{"rope_fraction": 1.0, "attn_scale": 0.177, "init": "normal", "init_std_qkv": 0.056, "beta2": 0.98, "decay_fraction": 0.559, "max_seq_len": 256, "doc_mask": true, "train_tokens": 106500000}
Each number is 50 + 15 x the weight over the matrix's rms, rounded and kept within 0 to 99. Layers, rows and columns count from 0.

# layer 5 attention query, 96x96, rms 0.122, rows 0-18,32-49,64-81, columns 0-95
57 53 68 58 36 45 48 47 43 51 24 60 58 49 62 54 72 42 54 41 50 48 48 51 64 31 58 26 38 82 72 50 35 27 37 64 52 50 43 61 52 42 30 45 61 50 49 40 42 39 60 61 49 53 45 62 46 52 54 69 38 67 37 75 65 34 69 23 51 45 58 63 36 50 34 55 50 43 66 63 39 74 62 50 38 22 52 51 50 28 63 41 50 40 58 54
66 50 35 47 32 35 58 41 35 54 43 39 38 57 41 49 52 55 46 63 39 57 52 60 44 55 51 54 37 35 33 53 47 54 47 64 68 57 68 48 60 49 67 60 47 51 60 23 37 54 48 64 56 43 42 56 66 33 58 45 52 50 38 32 43 41 41 41 53 33 40 30 39 53 74 38 50 42 58 52 40 72 56 62 32 43 44 41 50 58 36 70 43 43 64 50
42 48 46 49 56 59 56 58 62 42 65 45 49 70 40 46 47 63 56 47 57 36 50 48 42 71 48 56 57 37 37 44 61 64 44 37 60 76 42 37 58 51 57 61 38 57 56 62 63 62 45 40 48 50 56 54 59 53 54 41 47 47 51 41 55 59 23 68 54 41 29 30 60 53 64 41 60 53 48 31 67 34 37 53 51 69 49 41 65 72 37 43 33 62 33 48
32 46 63 51 66 66 38 48 57 43 54 41 56 56 60 45 41 55 48 37 63 38 44 59 60 49 39 44 59 64 50 53 61 46 48 36 51 55 29 43 47 62 40 41 62 46 31 69 53 55 52 29 48 58 65 51 35 65 36 42 39 55 57 61 60 58 55 59 58 57 61 68 69 56 28 51 44 55 46 44 76 42 38 43 60 64 49 56 59 39 58 41 44 61 42 27
34 59 61 52 59 62 45 56 64 56 51 41 56 46 56 33 50 49 43 47 54 25 41 53 63 40 37 49 57 50 57 51 50 40 64 29 42 40 25 64 46 38 36 43 54 53 35 74 47 53 46 37 36 61 52 58 36 62 40 48 42 57 46 83 62 61 54 74 47 57 50 81 56 59 23 51 49 51 53 45 74 50 48 46 59 60 61 57 69 43 60 31 44 58 36 25
62 56 68 48 49 38 61 50 36 43 46 59 46 39 53 57 53 43 45 50 70 62 50 48 63 36 40 40 31 77 46 48 27 47 34 68 52 40 56 59 46 40 32 43 52 30 49 32 44 46 46 57 64 55 58 38 59 58 54 55 29 45 49 55 34 48 70 31 56 53 67 79 38 36 56 69 43 52 46 77 43 61 52 58 52 41 54 46 50 31 72 52 52 55 52 48
44 40 58 48 41 37 54 28 43 56 68 37 37 64 62 66 47 49 46 48 48 69 58 59 55 36 46 28 49 73 54 50 50 52 41 53 68 43 60 21 52 59 67 35 46 40 62 34 46 62 66 56 67 70 55 44 45 52 55 42 58 73 52 77 60 45 53 41 73 45 48 46 65 50 70 62 48 64 43 49 61 61 35 78 46 62 48 40 51 33 51 53 51 38 38 47
61 54 41 42 44 40 43 36 29 41 27 69 38 43 57 52 56 45 50 51 37 72 59 37 48 54 59 53 52 52 42 35 53 49 57 56 59 43 60 55 62 52 63 60 52 38 41 27 59 42 39 54 61 58 25 45 67 36 58 64 61 48 47 30 37 35 44 36 46 21 62 32 54 37 60 60 61 48 38 57 31 53 47 54 59 50 42 45 25 58 51 66 59 29 65 67
39 35 36 43 76 80 28 57 52 75 76 48 46 48 35 58 58 37 51 64 26 49 36 47 45 55 62 81 27 16 42 61 73 47 75 13 55 15 62 57 35 36 63 40 31 77 57 58 52 60 51 46 62 15 61 64 50 54 59 26 78 69 44 48 50 41 22 77 52 48 50 41 63 61 37 46 69 68 74 25 61 38 53 29 52 67 40 53 68 38 26 41 47 35 60 47
62 62 37 39 70 63 62 77 49 43 71 31 60 31 33 38 44 51 49 48 49 39 48 54 50 68 57 55 47 53 55 51 53 44 62 24 51 62 45 53 48 43 38 38 54 31 36 62 59 50 41 33 52 55 47 59 54 62 53 39 28 42 52 53 61 59 44 67 54 65 53 63 60 65 45 47 62 49 44 36 75 49 44 41 48 64 56 67 70 33 76 49 55 63 32 24
44 16 35 40 45 56 38 73 37 53 48 76 48 45 60 49 46 54 64 50 42 58 63 79 43 31 40 70 46 45 45 67 63 45 39 38 41 39 49 31 40 52 50 63 52 50 26 48 34 56 28 59 36 46 33 33 87 43 74 37 40 39 59 66 55 50 54 45 39 48 46 64 41 45 63 51 55 54 76 56 43 52 28 36 14 28 54 55 53 58 17 57 55 33 37 49
40 51 42 51 68 63 40 65 38 60 71 40 49 41 34 40 57 68 37 44 51 41 68 37 52 50 40 52 37 27 41 64 48 50 47 37 57 38 66 35 58 50 33 49 50 49 54 62 60 40 40 22 40 55 32 27 39 50 51 44 52 63 66 79 58 53 56 60 55 47 45 63 40 39 59 52 68 70 45 28 78 67 38 68 52 53 46 57 45 51 38 26 32 74 29 31
49 45 44 30 60 62 70 50 48 48 48 73 51 22 47 50 62 86 58 49 61 62 39 39 49 60 87 59 35 59 56 68 31 20 27 24 70 45 51 56 50 15 36 68 54 46 60 51 58 38 37 38 69 27 60 53 61 41 51 56 40 37 58 50 42 34 35 48 43 47 66 59 43 69 56 63 54 56 50 67 45 57 56 20 40 25 70 52 28 73 55 53 53 27 50 49
19 64 55 68 39 39 62 51 36 22 65 38 59 77 65 63 46 54 51 44 63 41 62 76 38 44 47 29 22 50 45 66 49 45 33 50 67 67 42 36 62 86 49 55 57 54 58 60 59 69 54 62 55 86 50 37 37 60 43 38 32 77 60 38 54 76 63 46 70 40 47 63 55 35 47 39 36 62 48 68 72 37 44 61 34 49 62 41 45 58 51 31 30 57 36 60
55 49 62 47 41 32 52 58 41 65 48 50 44 33 44 56 41 61 46 74 35 57 49 48 31 49 58 45 45 47 47 45 35 57 48 51 51 47 77 43 54 37 54 75 38 40 80 36 39 47 63 54 65 32 27 64 71 34 60 46 54 54 52 45 29 38 34 45 39 36 46 39 54 40 61 42 34 60 73 56 48 48 36 57 49 37 51 32 43 60 39 57 61 41 62 53
42 41 54 59 58 72 53 55 57 44 59 18 66 56 56 40 51 52 47 40 40 37 47 58 53 45 60 63 53 46 58 62 50 60 45 40 54 52 45 36 52 88 43 45 48 41 47 67 51 55 55 37 48 48 73 61 34 47 23 34 53 44 55 35 69 43 45 63 52 62 46 57 59 68 37 33 63 52 20 54 73 44 53 54 32 67 47 64 52 55 54 29 45 69 38 53
47 53 42 34 64 57 42 75 43 43 68 54 30 55 32 66 50 62 52 36 41 41 27 62 49 53 28 38 78 70 31 60 51 71 36 31 72 42 46 50 40 69 38 24 30 31 33 73 56 31 40 63 53 75 86 42 57 45 21 40 60 71 29 52 33 63 51 57 46 60 52 34 50 73 75 36 42 52 47 49 63 30 38 43 35 39 29 70 33 58 29 28 71 56 53 56
47 35 57 65 44 44 57 17 43 85 42 57 60 58 46 61 37 48 71 31 46 32 40 57 48 50 39 66 48 54 69 54 42 60 54 48 58 40 56 73 41 42 29 53 41 29 50 43 64 42 53 44 60 52 67 41 44 28 45 53 75 27 37 65 48 54 30 52 52 30 58 64 61 53 40 61 50 71 37 47 79 45 67 52 57 65 62 37 52 54 51 39 43 69 50 35
63 27 55 65 39 55 53 41 36 64 64 76 39 41 54 72 69 55 38 35 61 53 23 52 52 48 42 35 35 84 48 36 58 32 42 36 50 19 30 61 54 55 41 52 44 57 78 54 51 45 45 23 96 60 55 76 45 37 54 58 70 44 44 75 51 58 46 49 55 55 39 80 41 74 38 44 26 65 60 36 36 50 47 72 39 57 56 25 50 52 34 42 65 34 57 43
53 53 41 55 45 43 60 55 45 55 52 65 41 49 41 50 68 35 48 46 50 58 65 35 50 43 41 51 63 55 53 50 66 52 51 50 41 41 55 49 55 55 46 53 50 33 42 46 52 46 46 51 58 63 57 51 70 66 33 53 42 40 38 30 55 44 58 46 59 57 34 53 70 45 53 60 37 66 40 38 65 61 40 59 44 46 40 50 50 57 56 45 66 72 44 50
48 59 41 40 51 31 49 56 58 46 43 59 54 63 65 50 42 57 65 62 36 71 48 37 63 61 62 41 49 54 47 35 35 53 43 59 53 45 56 33 45 53 63 62 42 56 62 50 42 64 46 70 50 57 52 41 62 44 58 45 53 48 48 48 47 47 56 52 48 48 48 35 61 48 54 57 58 57 43 58 57 56 48 45 49 32 31 30 50 64 42 44 52 49 61 47
39 35 76 57 60 60 30 33 46 35 50 40 56 48 67 50 28 54 58 50 53 39 64 60 60 66 86 55 41 47 54 48 41 52 45 52 61 51 41 59 49 37 35 50 42 67 46 53 48 56 39 54 43 33 37 51 35 45 75 45 49 50 51 60 40 55 37 58 42 41 63 66 45 59 48 51 63 46 60 53 22 43 64 42 39 59 31 48 49 60 59 52 42 23 68 39
57 44 62 53 51 66 53 46 50 43 56 40 52 49 44 49 57 45 37 46 62 36 53 50 46 40 58 53 50 50 56 63 63 43 47 44 46 47 44 60 60 50 36 45 51 46 39 53 56 45 53 32 50 35 43 61 29 58 40 56 41 45 46 39 56 54 52 56 54 55 49 63 45 48 33 48 52 41 57 43 44 35 48 50 57 63 60 64 54 37 63 55 48 49 39 41
47 49 58 56 52 65 52 40 49 49 58 28 47 43 51 47 55 50 40 46 64 34 47 46 34 33 34 67 50 48 52 63 56 38 61 43 49 52 41 62 54 40 44 43 52 45 41 56 56 47 51 35 53 39 51 54 37 53 44 48 43 53 62 49 52 52 53 56 49 47 45 61 46 58 37 50 41 49 47 46 42 33 48 47 57 59 56 75 56 42 54 49 43 49 41 43
75 51 54 41 69 64 65 61 40 51 55 54 42 58 40 64 75 52 48 53 51 69 64 23 47 52 27 54 45 43 42 54 52 42 59 36 34 50 51 45 54 36 41 39 40 45 50 58 67 55 51 36 32 66 57 64 49 58 25 37 52 51 45 47 47 47 39 49 44 66 40 62 63 55 49 46 46 61 35 43 75 57 42 55 59 40 59 40 64 66 37 32 59 72 39 39
63 37 56 32 49 61 61 48 27 54 47 46 38 71 56 50 67 40 42 38 43 50 49 34 58 47 53 51 54 71 67 36 81 56 36 49 61 45 66 56 58 48 26 32 62 19 40 49 61 47 47 55 45 47 46 62 36 41 29 55 59 42 42 18 40 38 34 41 48 58 57 74 61 54 68 23 68 37 72 37 41 52 23 56 66 63 60 21 44 59 48 64 57 55 70 34
51 45 50 48 41 43 63 56 45 51 39 55 43 62 46 39 51 50 65 58 34 58 47 47 58 52 48 56 54 58 30 41 26 58 44 58 39 66 64 19 54 67 69 50 51 63 57 42 32 41 53 66 51 60 46 34 67 49 57 42 43 52 49 49 51 37 44 55 67 64 49 31 55 65 53 63 42 71 44 56 55 58 47 62 43 43 30 30 49 61 41 45 49 40 66 63
73 70 34 54 47 34 41 50 66 49 59 42 57 59 23 63 53 37 23 31 75 25 37 60 60 73 20 29 08 70 69 71 45 54 45 59 74 79 51 65 43 70 51 32 32 53 46 64 27 38 41 73 53 57 64 41 53 38 51 87 32 47 52 81 26 70 53 47 56 35 38 57 50 60 46 26 60 63 29 51 53 69 73 16 51 25 71 77 39 40 37 37 53 61 38 37
62 43 43 37 59 70 53 50 60 59 58 51 67 50 49 53 68 50 27 45 67 43 58 58 47 42 30 45 45 45 65 60 50 47 63 57 65 54 40 54 52 34 13 36 52 41 37 54 61 37 48 40 44 39 55 66 32 56 39 50 65 36 67 57 58 52 54 49 72 38 53 52 55 60 46 35 64 38 62 36 26 43 44 44 66 59 55 66 54 36 54 66 52 52 49 37
51 39 22 36 63 35 63 68 52 41 40 61 43 56 61 40 64 77 69 56 82 49 57 43 62 48 47 65 52 58 50 80 66 53 20 37 20 43 36 40 52 30 39 38 33 55 50 71 37 48 46 69 42 59 56 55 42 47 73 52 51 37 43 40 62 39 78 50 43 45 58 16 51 39 76 58 71 47 29 63 58 82 46 36 36 24 58 87 52 72 54 19 28 68 44 39
54 31 59 38 60 60 25 38 22 66 24 48 63 24 65 45 53 78 65 51 52 40 64 46 63 44 61 61 25 28 69 72 50 40 49 53 53 34 54 58 47 24 47 61 64 39 52 49 48 46 63 31 47 29 62 67 21 55 56 41 58 51 66 56 43 43 31 48 38 35 76 67 62 31 38 61 65 41 57 47 46 23 10 52 67 48 41 44 61 50 66 63 62 60 47 25
28 54 29 33 56 42 73 61 60 37 41 51 26 70 67 39 81 58 63 57 80 59 53 65 38 25 32 51 43 53 62 79 43 71 33 41 28 71 45 50 33 59 45 48 38 54 52 65 43 53 51 57 54 94 62 61 61 43 69 33 30 35 56 50 59 36 67 62 82 57 53 37 52 52 67 54 43 60 36 41 47 57 57 44 46 53 35 74 44 67 60 53 38 58 43 44
59 57 68 43 55 43 50 38 52 54 68 41 42 38 64 48 42 48 47 50 42 45 58 45 55 59 50 62 35 74 58 40 62 52 36 18 70 40 52 55 50 54 31 54 48 58 47 52 48 59 44 52 62 45 47 63 22 60 36 42 44 60 54 40 32 59 43 51 61 40 69 47 50 50 59 53 62 59 53 63 39 56 43 29 73 51 65 55 20 55 48 60 40 38 36 64
40 61 41 45 46 39 47 59 40 53 33 78 54 62 59 62 44 49 42 48 38 65 44 46 50 71 56 32 47 46 44 42 35 50 47 56 64 52 71 33 45 43 66 58 40 50 64 47 48 45 53 60 56 63 31 46 57 42 52 55 55 51 42 57 42 38 54 54 46 41 58 64 57 51 48 42 56 73 50 30 48 58 54 46 30 34 36 34 37 37 36 61 65 51 58 58
53 37 43 51 69 22 65 54 52 43 41 30 45 55 86 42 61 63 62 44 64 38 22 35 69 37 58 54 51 66 62 38 61 55 35 81 50 72 32 56 43 72 39 66 65 31 44 43 43 65 51 57 40 65 67 62 55 48 44 38 27 39 41 51 62 48 77 62 46 39 48 66 45 51 66 64 70 45 43 47 33 53 48 54 48 63 30 43 56 47 69 36 46 83 27 55
61 51 41 33 47 42 46 85 69 28 35 25 55 47 74 65 61 59 45 32 69 70 61 62 68 50 33 34 72 62 63 70 42 77 18 32 35 65 40 48 50 58 40 35 56 37 32 58 21 50 33 47 59 62 59 34 45 47 49 82 43 64 44 63 49 39 67 69 80 46 23 30 61 44 44 11 87 44 15 61 67 75 65 35 08 37 32 86 62 47 58 26 31 84 37 29
90 43 42 75 59 37 33 30 35 65 36 29 31 33 65 39 29 58 59 63 75 29 40 38 49 62 53 39 29 13 74 23 36 53 58 67 49 23 52 59 52 26 44 74 61 62 43 48 32 62 36 46 61 27 69 75 49 22 66 45 26 55 66 52 45 50 48 92 55 33 35 47 64 51 03 57 52 59 35 52 39 34 43 57 57 45 74 29 54 53 33 47 47 66 59 52
30 65 50 52 48 67 39 58 42 42 52 34 46 39 59 38 49 60 38 48 56 35 46 46 44 59 20 47 23 54 74 36 65 37 30 54 54 56 33 47 62 40 62 67 44 47 48 60 37 39 48 45 63 47 37 57 31 56 39 40 56 71 27 52 53 47 60 62 58 62 45 51 58 25 51 29 51 72 53 50 59 59 55 47 42 61 42 59 60 63 42 36 36 50 57 42
53 33 60 47 62 50 55 50 59 55 29 51 63 50 47 55 58 44 41 55 62 71 62 27 44 50 54 60 48 60 55 65 49 64 52 37 47 49 70 49 30 38 35 60 31 57 58 28 51 54 62 60 42 41 62 46 66 37 47 50 51 40 57 45 36 55 51 44 44 49 60 37 64 51 66 61 44 38 58 45 37 51 54 68 59 39 50 42 43 55 55 47 40 61 58 69
75 33 45 51 49 29 55 51 65 48 52 70 59 61 47 48 54 44 76 53 38 64 72 52 58 43 76 67 53 50 33 77 44 53 56 40 45 31 62 53 55 48 37 33 61 51 58 48 72 54 53 47 56 58 49 51 65 50 33 60 42 37 71 43 50 34 25 65 23 37 52 39 29 67 49 88 50 19 45 55 29 46 49 50 46 49 57 44 44 43 46 62 59 27 48 49
45 67 35 50 36 49 58 53 56 33 61 49 46 44 53 54 47 47 54 35 43 31 49 54 45 37 64 53 50 45 52 43 60 39 46 45 60 53 41 59 54 52 48 49 59 49 41 67 54 51 33 41 57 62 47 50 40 64 42 44 41 67 45 49 65 52 54 59 60 46 43 57 51 59 33 57 60 53 48 58 63 49 37 36 42 58 47 65 53 52 50 47 56 32 41 41
50 61 42 55 49 51 47 62 47 36 69 48 42 37 52 53 50 59 46 52 45 33 55 67 47 46 48 44 41 53 47 37 52 35 45 61 51 49 34 55 52 51 44 47 61 51 45 70 53 46 57 30 48 57 44 60 32 65 52 54 50 56 45 54 62 51 48 63 67 52 31 59 51 52 35 64 53 51 51 51 53 52 46 46 43 59 44 62 64 51 36 43 47 27 57 44
35 56 48 55 60 33 66 49 48 44 34 37 46 44 35 37 29 52 60 58 53 36 27 41 48 78 37 39 59 67 74 40 64 44 47 65 42 66 44 44 57 44 43 52 55 46 41 43 29 44 63 58 66 66 51 50 41 39 43 36 40 41 31 40 41 60 51 46 67 64 31 56 60 43 66 24 35 61 44 45 52 70 45 51 47 65 39 47 72 57 61 25 53 72 61 60
73 28 57 34 05 35 66 38 74 34 60 47 43 64 39 44 44 44 40 43 24 59 34 48 56 50 67 74 49 30 72 57 59 61 31 50 61 52 48 27 40 48 30 29 52 30 48 49 48 23 46 43 64 69 64 54 47 44 49 25 42 40 52 36 44 62 38 58 57 42 42 30 47 40 64 48 85 58 42 53 58 45 19 40 58 42 36 49 58 43 53 40 64 68 40 28
38 55 59 41 70 40 47 56 51 73 28 46 58 61 53 42 45 48 31 39 49 76 56 36 50 75 50 37 54 46 42 62 57 57 64 48 45 70 68 56 64 40 50 46 28 57 47 37 40 62 46 67 40 62 42 61 54 42 55 52 52 60 53 61 40 63 59 40 48 40 67 47 65 50 80 35 38 60 52 44 36 56 40 55 52 39 44 45 43 50 55 40 36 67 51 79
47 85 63 82 67 56 78 71 57 36 69 58 54 52 45 53 77 96 46 52 09 76 40 69 39 25 20 23 56 67 60 44 49 52 28 26 59 57 69 34 80 79 26 48 32 57 89 48 41 41 57 60 60 51 30 49 35 19 04 66 89 44 46 67 28 33 35 59 49 69 38 22 50 39 23 27 42 58 25 39 72 15 49 22 57 60 28 59 21 68 43 50 63 22 54 31
40 47 54 51 58 68 52 44 62 30 64 45 62 31 53 53 36 72 65 26 51 40 46 61 41 37 47 55 58 59 30 36 54 39 55 58 52 49 26 59 48 71 34 51 59 53 50 54 62 45 52 51 47 38 61 59 50 62 59 34 46 42 61 42 52 64 49 63 61 70 32 55 43 45 58 65 61 54 39 54 51 60 43 46 61 63 45 68 51 52 54 53 45 29 49 48
54 31 38 23 62 52 59 34 57 36 43 72 42 56 51 51 29 30 60 35 54 48 62 50 71 61 58 54 16 41 51 59 41 46 60 68 44 31 64 65 49 57 67 64 59 44 36 37 41 60 47 60 15 51 36 44 52 58 48 42 64 34 62 56 47 65 46 39 32 76 65 63 46 35 54 63 62 64 59 55 10 45 34 38 63 53 20 59 53 74 45 38 41 45 57 34
50 44 50 68 43 67 41 48 71 44 39 72 64 57 55 39 44 38 66 61 44 47 50 61 60 40 53 77 53 39 14 35 53 11 74 64 62 60 55 49 55 55 66 44 64 43 62 54 81 45 73 52 43 41 44 61 52 48 46 58 26 50 47 16 46 62 55 57 53 45 34 56 37 33 63 63 60 55 50 52 61 64 57 60 37 32 38 34 70 70 58 77 42 09 67 62
25 45 60 39 62 51 54 34 55 42 67 52 65 62 55 67 58 60 45 47 63 43 11 50 27 57 23 48 43 37 34 32 41 53 68 47 47 41 57 50 36 62 74 69 40 43 55 45 58 54 36 36 57 54 56 21 34 36 67 57 42 41 72 57 36 59 70 59 38 56 22 49 35 79 50 35 68 51 12 40 47 45 69 43 53 58 60 44 53 59 50 51 41 52 62 44
47 49 63 63 47 36 40 34 47 51 68 68 52 25 34 55 48 53 53 31 34 43 52 66 60 47 74 62 56 65 69 58 48 41 34 63 70 41 57 57 69 44 31 41 52 56 47 61 50 47 26 56 77 33 33 66 61 48 49 37 50 50 52 47 52 49 22 45 42 45 56 40 60 50 46 74 61 36 54 55 31 62 34 47 70 47 48 50 60 58 36 56 29 57 46 43
48 46 68 42 53 45 44 51 46 63 41 59 44 54 55 58 60 58 41 60 41 64 48 47 48 52 39 56 46 43 33 65 43 56 59 35 50 55 79 47 39 40 41 56 41 64 68 28 49 44 56 50 51 29 38 50 63 31 56 48 65 39 36 53 40 40 48 52 24 48 61 55 62 35 44 42 44 54 48 33 56 48 63 65 46 42 52 14 39 52 49 56 48 51 53 57
54 39 43 45 40 53 40 44 53 33 51 58 70 71 66 35 51 40 46 50 75 52 36 34 62 44 62 96 55 43 48 49 46 50 19 52 57 44 33 32 42 38 52 73 65 62 30 51 63 57 31 24 50 49 72 24 53 69 56 36 37 41 65 54 59 64 63 42 60 46 69 58 10 43 40 83 50 54 49 59 42 45 51 64 58 41 57 75 40 61 68 62 37 48 51 39
79 46 41 41 36 66 64 57 49 11 39 50 26 34 55 68 76 66 55 38 59 32 21 33 63 20 74 33 18 49 28 54 60 89 44 49 52 46 24 24 62 45 32 36 29 09 36 41 23 30 48 60 57 57 56 37 51 48 28 37 33 46 71 44 40 53 47 30 20 40 41 41 36 46 50 38 63 80 30 40 54 41 70 45 29 58 37 70 53 49 65 50 92 47 41 27
61 43 51 73 43 53 46 54 53 71 43 55 40 49 60 79 17 55 43 68 37 57 85 42 57 81 67 51 26 55 47 51 48 66 39 54 66 17 53 35 58 51 56 48 51 80 41 53 50 42 23 45 39 47 58 40 67 50 36 52 49 42 60 43 49 46 46 40 69 47 49 28 32 41 22 62 43 49 34 38 55 66 44 48 57 59 50 33 62 41 61 63 48 26 63 82
# layer 5 attention key, 32x96, rms 0.104, rows 0-17, columns 0-95
41 62 43 62 65 67 48 47 58 45 85 55 62 60 66 42 39 52 50 25 63 33 40 61 41 26 45 62 67 32 58 32 82 52 33 59 25 36 00 56 23 70 18 51 87 65 11 74 63 52 31 21 28 52 56 58 23 96 54 38 38 63 76 40 91 72 65 64 52 87 56 70 38 64 38 63 50 38 42 34 54 54 28 34 77 73 77 51 71 51 44 52 51 42 36 33
82 55 67 62 63 33 48 57 24 59 31 47 75 43 49 69 67 55 57 70 47 40 50 38 53 77 44 35 19 62 41 49 43 49 73 49 62 48 81 41 67 45 58 40 24 48 91 47 59 40 72 66 78 47 49 56 62 18 28 70 63 52 42 53 10 26 41 34 45 41 40 31 58 42 45 45 41 55 55 67 43 53 70 46 27 25 60 42 35 46 45 49 57 58 60 64
61 55 52 34 45 24 49 40 17 57 55 57 34 52 34 49 49 48 32 58 36 54 40 48 34 60 46 30 45 52 41 57 37 60 59 45 64 42 75 51 38 33 58 54 37 38 54 11 20 51 40 79 46 42 43 37 65 33 60 62 62 40 23 45 00 46 42 37 45 47 56 32 38 39 54 39 33 62 43 32 48 45 55 49 58 30 31 27 49 54 39 54 47 57 80 62
62 36 39 46 52 52 54 40 67 36 64 54 42 55 37 40 46 27 44 44 57 59 59 34 61 29 56 67 76 40 37 32 62 47 58 63 33 36 07 49 32 51 33 62 82 47 27 63 49 51 65 19 12 63 59 58 58 83 61 37 54 39 75 36 80 66 49 34 58 71 52 66 26 58 45 63 49 27 48 47 42 67 30 57 79 75 70 44 89 66 69 38 56 49 36 37
45 46 55 54 40 57 52 34 76 55 47 53 44 44 66 29 30 35 58 27 80 50 49 72 52 38 69 75 88 38 53 53 61 40 31 75 30 36 07 53 28 64 30 66 84 61 30 80 62 61 44 44 38 57 44 47 43 83 69 32 46 47 69 43 99 60 51 61 42 73 61 71 25 61 45 48 53 16 58 46 42 66 09 62 85 79 55 56 67 49 45 70 62 39 43 49
50 14 83 62 49 67 34 62 65 61 43 57 65 51 44 62 56 56 78 33 56 52 54 63 60 41 30 66 49 63 81 50 43 13 52 51 41 28 41 45 58 62 55 49 69 60 48 64 82 45 77 39 47 31 26 60 24 74 43 47 71 62 33 28 76 51 64 56 50 49 47 64 55 71 41 54 46 40 56 37 44 59 48 61 46 68 74 30 56 68 50 75 32 40 18 33
54 45 68 59 59 59 43 47 62 54 42 51 57 48 50 67 55 39 54 59 35 49 57 45 44 26 54 67 43 34 48 53 46 35 78 55 52 46 47 36 54 43 44 62 57 55 50 38 79 59 67 54 31 34 65 49 64 34 52 56 47 21 49 38 63 52 44 40 54 30 37 48 60 50 42 67 49 59 78 40 45 68 82 58 34 62 98 30 60 46 48 52 51 36 35 50
46 49 56 54 53 45 46 46 48 38 48 54 52 24 31 74 71 50 50 50 45 60 47 57 64 41 46 46 42 65 38 69 38 51 57 28 56 54 65 34 48 48 60 36 04 33 64 45 41 42 70 50 60 58 40 40 46 43 22 69 38 49 30 55 25 61 46 52 65 47 48 54 64 40 56 29 54 59 49 45 51 27 49 50 27 52 45 51 42 51 68 33 44 51 58 47
51 36 44 54 51 53 47 46 54 60 52 71 43 48 64 48 58 60 52 63 65 38 42 31 34 39 54 52 55 45 54 65 54 58 83 43 46 74 72 68 46 62 50 46 53 43 54 46 29 61 50 64 44 49 71 37 42 46 52 59 42 69 52 61 46 51 80 53 61 57 47 49 44 56 64 01 55 48 51 35 52 38 38 62 40 35 49 57 49 50 29 56 51 46 63 47
40 34 48 30 51 63 52 47 62 37 48 27 47 50 48 31 37 38 52 43 48 57 36 47 44 33 35 68 70 47 67 30 73 50 49 64 45 13 30 28 64 49 56 42 63 78 15 52 64 47 39 55 25 59 38 66 17 82 54 44 66 52 84 76 98 83 79 42 61 34 80 25 21 37 61 65 34 23 61 44 25 52 37 56 75 79 53 59 70 46 59 41 53 46 09 52
46 50 35 44 53 50 73 47 37 49 24 40 48 63 11 42 32 52 66 43 32 60 51 49 65 41 41 71 45 39 72 52 70 72 50 69 36 54 69 68 55 53 91 37 34 36 76 53 61 55 61 65 67 46 51 54 51 25 45 65 54 59 68 34 27 44 59 46 52 61 37 53 44 83 73 31 58 34 49 47 29 65 35 57 62 50 34 45 46 47 64 43 71 46 56 67
47 45 65 19 57 19 76 48 63 46 49 79 49 46 38 56 39 65 41 68 37 44 54 50 30 47 41 81 48 59 60 57 66 47 68 53 24 40 43 52 52 39 53 45 55 70 46 28 74 69 52 34 31 47 25 79 58 43 58 55 49 34 46 17 47 55 66 53 43 66 59 59 58 46 26 43 47 18 53 33 64 57 54 70 65 50 61 23 37 56 53 67 50 42 54 65
23 66 37 36 55 63 54 56 38 52 56 38 63 42 35 31 38 41 38 35 48 63 49 35 59 32 31 53 42 78 49 28 59 62 40 46 51 56 16 63 62 79 48 33 50 50 51 43 47 53 35 27 51 55 48 74 37 74 24 25 27 70 52 72 65 70 66 72 48 40 46 65 47 44 53 28 52 39 46 43 47 44 32 54 84 48 37 76 76 62 30 32 29 65 33 68
57 32 36 47 30 68 52 43 61 42 60 44 60 67 25 51 45 32 25 27 52 38 58 50 56 28 75 73 84 68 52 60 59 31 51 37 54 67 55 61 38 36 56 29 51 35 52 40 68 37 63 34 48 50 42 44 66 49 62 49 82 38 52 53 90 40 41 27 56 71 30 72 42 71 46 73 96 40 36 34 36 55 67 45 32 41 49 53 64 51 60 42 35 17 35 38
52 77 88 41 59 76 44 46 19 99 45 73 36 32 31 90 49 63 28 67 11 53 55 37 30 52 44 51 12 54 58 29 30 38 26 43 71 33 99 55 50 26 65 54 05 66 92 18 41 46 72 61 64 26 33 33 73 00 34 53 76 41 40 35 00 24 15 63 15 26 35 38 55 50 53 31 38 70 43 38 73 24 70 49 44 58 74 00 42 34 41 62 77 55 84 58
43 39 26 37 51 52 65 50 74 34 68 33 30 71 62 18 49 34 52 34 57 42 46 55 71 33 59 51 67 38 37 59 74 62 42 53 23 64 10 52 40 64 28 49 65 48 28 66 53 50 33 35 31 59 68 62 47 83 63 38 18 37 66 56 87 73 65 50 64 64 53 51 46 48 60 56 48 29 41 47 58 61 34 41 61 50 35 70 65 66 63 39 53 45 25 42
64 53 55 58 63 31 57 59 52 55 60 54 37 52 50 38 61 45 57 44 47 60 49 30 13 70 40 53 39 44 34 50 47 63 61 64 51 74 49 38 55 50 54 36 62 53 46 33 38 33 52 62 61 57 75 34 55 37 34 53 51 47 54 41 25 50 61 36 64 30 50 41 47 43 65 49 56 45 74 67 40 47 59 39 54 39 57 52 45 31 72 47 42 35 60 68
42 56 60 41 35 41 38 62 53 78 31 51 39 40 64 72 36 75 61 63 53 52 62 21 52 38 82 38 40 63 62 58 54 47 81 62 40 48 74 25 66 52 61 66 32 46 79 44 35 42 53 46 85 39 55 55 59 52 47 32 74 41 50 33 28 28 38 51 38 55 36 39 47 55 40 07 37 44 69 51 57 56 60 39 59 51 43 12 51 39 47 70 32 60 67 47